Part of a small language model's weights.
Size: 8 layers, width 128, 2 heads of 64, MLP 448 tanh GELU, vocabulary 1024, 1.75M parameters.
Architecture: LayerNorm before each block, learned positions, biases.
Each number is 500 + 25 x the weight over the matrix's rms, rounded and kept within 0 to 999. Layers, rows and columns count from 0. Numbers have three digits each.

# layer 4 attention key, 128x128, rms 0.137, rows 22-72, columns 0-127
534506530532501460497524471483507489514475494478501534473531517531480516515469500503501479466464529502519491547497475517481492515463444484531524497528523530470455458497470497508533500471502518506491480514488528491486488523550519503501478503482504505460483536475485516504508499507497509490546457504483482476522491499486483518519500478474492578521465468461504543525490494496519521485532
548510492514575467512564458493462495524485484500489546525475505476508479495496461500465477500548519497465497486518505517440524456491480489504547503522468515537497486478518478499515506519520469475509527477543492478519459486469522462493481492499517529513489493505475484461553476528507483515509457461480496541489486490496532492518499480540495465510507511495490459496453473495488476499519
501465502488440555484530495495455473453538512499499530512501512498481493495494543515498573498508524491489486451449503488489510493508512480502494485537514461542501490500485488512515520464494524501545514496484535499528505487452513523529493468481470512453502499467476484503522502510485529520540432510515455518496500508505459512515515487501506486488527514499528508498476504476521499501465
530479498489498521469504451506521501556485493487503492501477523472506515496484485515475539499459507465518506514495501508512462485485478504525522545500461497511493529446513506522479457470519539485493495518512498504515486505507526533513527473536466466475517485449499444478543495544504513517450496508494497533510534570512494499482476488511519558512540489543519531487497480514534535483501
443492490464476523467472500522494517486483523505469495473502528525485499494529454497523477515499482467531541478496509450482497493521474554495484496490511528470498558511484484519545482474517521487519483520458466478468544504456533501493529529488507495469498501511485487556503499456533481464514480496483477523480468485516477482463497498527539519523473503472504501504489524530473465492524
476505517460506494471448490530544501506514470476471523513488514544471516491527485453482507516450549543560460485468506506528546480547480537503507509478499498482513502497502515462517498546477474526492530514473512524491512475517491488458489513480485468498510514503541499487527513516464470532495494491531512490462520490494470501454457503505526498483508555498538489493490513505468520495497
550472532521496518499554532478499502519494480488501472521478494530521508499492525457498497474507527497462506490514487499471501473510470485497504489514452517500495528490490499523499490503484470533511510515497526526459472517524573505499519544486490491542528454491512527509482498435497501527527502540517493502494474503464510488451479536544528483501450498478541506491437518492496523484482
482482439519476516492490498503515480498497493502468517467467480515527503549508514493545486538486511508499521496498499528491508493484501534496479545521488519510474506508474518480525505438500489475462520518546524522528495470499539444456495509474534519495518523515526488492496515532515497518477527495501521454524511490473512482502523474493516504581523497564522471514495537495549467491516
488459521502524468491438530491536515504535491531456501499510493530487488514445501507579481481450502537474499514483492508508484456485499480505490478490496431480462508499522490490505557512523532471521517527518533511501514507518484494518489484511506516509483502471507507487461497497506498482501487496463480539473485456513491465506510522499526535500503483485502484534473497544475492481483
480502493496504508498518533445506496513493472503461509484489536516495502463471508509523496471505532492531508539496520504484480519475487519498496494536482475552521518475499541475492467460521499516512514479515476473490505565507469520515493557494487474519498491529512492507492498506554465533522441487495493536526506503480495495506512525543478497484488468492440493513479486492490502500474
484435499497494505525488492500514498514475497490487491480470475488485527520516520501484517509504497498523505486464519501493448549518533544504485460499487527504489475522499461454505535497512517490522468510468431476483538489480447464520500490504544484497491484567531484506527541477466502528480493505507489520462532485482528479515498471466504525494548500496487520490528500508448510518474
490546542526461500517502481487507497484503491507496486433532443486515518523520471506520504551493482479455469443504519499526493502569504476461513504524475504543486499522481522492485475454521539470487476458456523484464496504566507494505506512524526505494493516509524539484522508440452456522480537489468527501499492503511489520536467466539518493506516509501538492454515510511527481462483
501514493474507521442454496478510520476479460513493479503489513487558510506519524526527468493516459484464517511511511497495548491492498484487574513485512514512527476509451479486493491507484516487463538534488511469486539498501430489508475484479508518518516507492472449549538539475487493485516525492499509515531520472508513490495513544466458494499501492520543510513486506537515504482447
475511500506503534449507510466477485491476494517521448489485472496524506479515475486529490510547504505487498504487506479533547485503504540575528507455501505502485492505501508538508516498514547496489547481511561500484515506535513513514516462435494476470502480515522492497456487519497447457504517517541479486466496479483511488513536508510490539545533475509485499487531521476450503468487
501485535518459480507505509557497515477517509511465512474490522525506501496495477498493544496468488501476534515504471486476510462478506519519521571516489505504473542496456482487469493504475535485485475515529504509475532462508466483512471512521488484485511466502500461477490486506465519495514464498548521529547487496501461511523488536510520517524435488484457490513491518498503562490524
494518475512548495522524559521512504459508485541437528473535511502505473518468526505470515507483503494498514472511476505507522499489505553505506486472531536498515494488506525483462486523493471500487472483466510533496512464513499524474506467541483477494484470491496527505508460483466506529510479472474494521482517498523558535467504482479519520503506479499518522517462454512484495443491
497508489476501506488517537503521501530494505483470517490492467501531490463498509531497456501512509546497494499527485498543498512480521484536509499490510525553494494513542478495480495511535533507470519496493487489471516530569482489472523484520459512470474499494475539544495517490485511500479471503497499512481501493510474503479528489500499466489491490512495481543427491423517473498524
526520507494530514449505464467532492481513497507476487457525477542476508548510475486489535523559464487471478510539500483518527489487475521512505508506507495498448508482485525503477519529496523515536479498529516477547497488480494466510527491492451468501539533458518559514493461480505488510510494489488479514506564478508471518470463502488522525485517520464498502519501465478535551481499
528537510465509480489473472494530489494533510515503509475491497508497512489485520450499470518509516485527512492538532488511488505519518492492543521466465486511498489548545523501528460496487521545488500505519481518482481513525492500496500496495510469474515503512486509472467473524483511495524472515526498504513512489545527445485479497446471424514518437493546482558508492541500494515522
509467483488488489496467535472488512478497473509503571502471474512533461502523531490515495576479497494472473510487559505532479455498508520512490465450526455494489538523484505473536520471481472561485491540551524541487501530476511516492480523515456526511507476486511457508515513488473495509502490471500477537491501520484523509473516461521498489522450471452505474481510511481441517474509
446485530487461516555512513504509499514473509514486468532494509543462486507511511512460519512554473494492442486479488502490519528507505493480510437505528496484510486522508488498502463477497499451479525508528497494524499501519522472516517502521505522528565497518502456486502513517527499479529480537512513542491519511515489499526522505469490503523495493512514511533500496485545472504508
502451507498516498546532484508514521511518487499470523496459497530516544486505486515483504524469472524527507480497477507511516502479531485470515525566524544521485508518477506539491468483520485473520484435491511460526507528507498491536490489463495505493519488519475489526504503507501471502503519541509454529500525542497458484501484505427499537533492513457522510504496465493544493538492
481520496465508479533533472452489510450476497434521494518501446518460492540496490498486522527510486516514505509497492506514474493505502518464518499533488505469510487498525505500492516533462456465509522501530508489475513518532515496501505500524509486442498500480486503505506525495514496464489517519492507494477433453517484466457496524539503474524525500540466485492497503469504509511517
480502496513476481477510488548507507453494500526501464470470460554470481517480488515581500509469493543483523512476503547517490486499482464477534471547497509501511497518459491488543487518463510496481510520495480507518461543500461495493558508494482492477531489542515498479485480514479533504520493504514496490485577513507534506452496469496516491507479561496489476511465514515478503463532
482465494505529449489498527499496511547546487478526516476544524484484480515547461528468527508517485543499487509500473461484492471498484489532465502517504499529499456517493525471513512490497480483471504547483504497499510519532502512472482460534481483513527500495498508530516493503503495464491448513499482464545529499497481512500463496520474516514504493528521491479495484505507473530494
534487481491513513489513494496493496473531500536466485538506496497510461471468522528483491492529529497509493510491494514475466435508503508526492471529514534502507478494488481472504477540485524516488470458486503512479504499528513524455489508452483491482491480451478491490478506499510495516474465523506474535524498473477529507496520490498497499511454534505476492507497499499524518492504
501471490475478469540493487519496541506559495508496543527469507477513515480527495514457485477499505537507490531460473481547469485493483493423506522523475525509447525440508477478488518485520542507481497518506525485503516491523550478513507536507530511503485497518475503510474501548537522475523492523547490476535499501501520561512464498506530504464507471520508472478491521503474448473506
501539532474513470496502534494544470496485504481463487513485527483517444500493525523547508429509463521526490535514526512502498479524508519481507507491498465522500494514514501515531475492487513508474485471498501461526526472488527516489515474459513512500475484482492502464505523461555475531483474478497517499496487543527467481491466503503500483565516433517512522485495489516486477512513
427494476533491535481497505455506494490502488472524554474488528556489525510502486475517502493523479482494521480517471493548488505496508461496509460477484487480505503516465505524499490492480538543508471504493496517488479481463530485477523487510482513537461544500500480499473518509487466497507549498515501488483530488540489516520540505528488512459530500505470533472518528493471454506501
535469493480475515488491534518502521514493492511485503491519519544553505474483433507515497474538484512490475472500498526517504482517481498509522485497500514520503456464499493495511496484509482482538491495505487491509512497505479494469516507503466487452480517458458478500474505473481516559453477471523523529517493439475559488445519519515493498479482434462521507490525485475504510528502
500521530461496473502545495506492513535554456497470480492504516495491529474490552490496513514522482491544502536461494482476487481467492516504530473467455432471494511511524499542526517488510471535479522456526453495503472502509549540469538513476517491494504500485481472507509523534510515516499509467502527524493518519533491531477484502497493533530512499472449464545473508509485476523511
530514535464479526537514484480500510521473484489519492540507455517461515537491511546502522482508477491505566539497501495480518492504503499509528519488497517443474530534472567492542488484568484480475471536538490510502486502493524502480501497532506464489477490511447500455512467488497490504473503510504517507494501486489479493515501514477496492528490526525515501466511465509498464530467
470527505486495540497495497511509492535503503485546482518515466482494465478521515513506502498513525516517490504524483490521516526499472512526531505537487519522542480510500510511478542538473481476481487520485448541488507463503527512495537499537506523506505477447483498484502532511472467514485480484476480476497518539493524476503494506477469487503517491483486518496534534526496522510484
467496500536494474523527488451527494503482537543477472482492521469499499501475494498490457505470475520463470467495544507547484502496519476492488526515507532490503524520494502483527498491522457504526512494473471467550486471522533505508539459496490452473498474494493513466488524486491500494542503503512518503513521497525543469505536506486495502503461504508499533529551486521528508502485
502489514486517506484471510526508477508493490527486472472510544492502499510490492474480523495503486523505509523496524500498471434444459526515552485491509479565481502521534528544538506496531516502477485498503455501471501460434497489492473539516518491478486469586532503509505481489522486498500486510537558534484503506508490467516527511529517493461456519505521503519482503487461490538526
503516505496477468488522542484554512497507456456464525513496465484481520544502523513487495519543546527499498489495535533507475514461499505512529522521487430487489527487475489563494517506457498520504526487494483510496511509480486489486488500473498491528514474464454500495510497487503533506512514460481469555516455501523527496472535457523499478460490532510497530500463516489528461486492
472485511501546486475511552496499504480446489472476459519524524475489511539520510486510483507483465507525470476486496495536554544511501481514499467497505484485496511526486498470507513535490539510507536514527485493480483478515468480499489500502519464457475536494495485485462524495456500512541486536470450503558501490477536542470492492499463530510489499512514487510466514466499508502510
478511503491473541474485486482512468441526442513488525482538488470499525494533492493501493487505507498519505464499512506565529515509500488512440491488488520517491500508509500491455502474547505496533488518492444513479504538520458502471480522474488495486525514486517499458486525475476508533495545479541503461491459537486477468497509498502535539513481476503506503527508432514439500458467
521480535516529524468533507530505503487521462481501474494526491466509512503520492481511507527508472480534498456533497466494488484542517519513479479501574509478474518448527460474467524468493478486532515537463447528476496475504490461529462456478489508520538501532488542514491494525503475506488491454472528481480532551540466505482512503477462518488495503462471490463543526481470447548479
478484515474516478494563472519534505490525544520509458549480494495521496455499502527420523491493505468491509525502472529524492561451532510513495491519498530515513487478479505519510524466512489491496531545528482484560470528461442520482515519476511487518489534503477517489512530512560457508482520445460486459487482469504494528518485504491479475481543485534508490496525477489500460508538
497485499528493496495467522450519483499542510567508495504453482536509527505494550511499506533492463476517535450535538521536490538496460514558526546490498495499489494490500480481535499534528493523528517477469483470490505518504479441502520556512498524529462508458514474484470528508518481469496469531478499515482483538458488496503495500510525517532503503497504465523595495496524466482495
499496532514506516487484507521515505473530535540466497523484459509504502508459420475557477530508471474520515502466464486510520482512528545521497478468498482487503523489532566475482537547487486479486510506558477505517496516483541502485483521487480512472410493502507500504514504489491511516520529532511492499493511537547466493498519488491473494474513485518549535471475502516515491438486
489511481525504447457464514521464511502487513506518498493474505499495497540548519526523485475513442499493515510463532492529525493497497500514526554490480461528464498503490483497498511534524530472448493519486514474536486520514458485509524463490489488519428477551507504471505475446490470554467508543464537472464529529484513485475511536558508521476540528545532516540451512457483450477516
531501487480498545521489499456483501505487477506511519485556562533498498537536484441495518475523503545489477533504524466530488489540516508546495506486470498502480513532489451478510495470453530464458488523491475461455494503518511469488539481486483496476479498494495444489518542508530489487548475498531502518480563469522528485447513495479515510510448517534515499492500511501475479524504
548553509507502499555494497540483518487507474496521537517514532504486520467478490488480523460497504488486508532447430508517555490488503489476502450542513501505548466472507512508524518480497471499491489510491551494502475516472520459491503466515503500523485481484509566500517489515573502540504476507485468539457480456475518488500511478510500485496505497489494519510481492489465481514512
522475493525437506514516544505479532492509493476455517494507504511515491491474568524460545493562554467494564472536496505503535479515465497524536484527507471462508523520514493486454474503455479482456445473521465528532518478529518517484498505524526451448478498543493507497511528494510494484511502497500497509545455539573507539520514508490505519504489526511482505538491492496499521468517
579501498469505471497545457484484524538487481526521461491503508468453518501473499535444536458502503491538491526501498480468493518496480538488519534537544468540530505489488484508501487505472530496514529509477511513489506520479499562501526503472496468509495522489464476486482462508540490500542496500500519458498471507461532511515503523491532542525481523555511507505511495520526526523457
509507479484482501481516528514483503521464520517441507498542510527536535515432506484502470513479476470509494451533490503527533513535494510488526508503519535504490454520502510538499481477489487468490520502477487512513518562495502493473520515535455466544515504512503463540511517503470456517522541491459468482505483501517499526463507496495458480533522549534498514490498472501523507525523
476521482497462512500490492456491541463506505551511490456485523531448505542485495479506520501542512500527470517491497496539542496524490530515439469480523506461482513550487531526507488517490454540459513480460503456475482523494472519508492496477497515465508538503505516536505486521497469506458524527495491508484509491541486479495536474495511530516526516456465545518529500503467524459543
488505552503474527520540514458510496511520512454542463485497522505481535468472510495454565550525468486504473467471527521483446515481494487450537533518496479509482473503483471512467487508486479497508469481494538492569550469528495464559502488491553545490521518489493535505526542514518505508467549516530511497497546506480500509495492482529511515434540491518508466489509482528566500543515
491498476515507492501547483460498518479495494503539514474480511523545523512475498552470478485489505493454494523521481532461512496503529498474507513520487491528480467479486516450491455469531501519463520460497497571478501526434501483483488478505480482544485550506495508501498515492487524509509453520556483486490571476521518507535485499527507449504497512506499525567527471488482532518500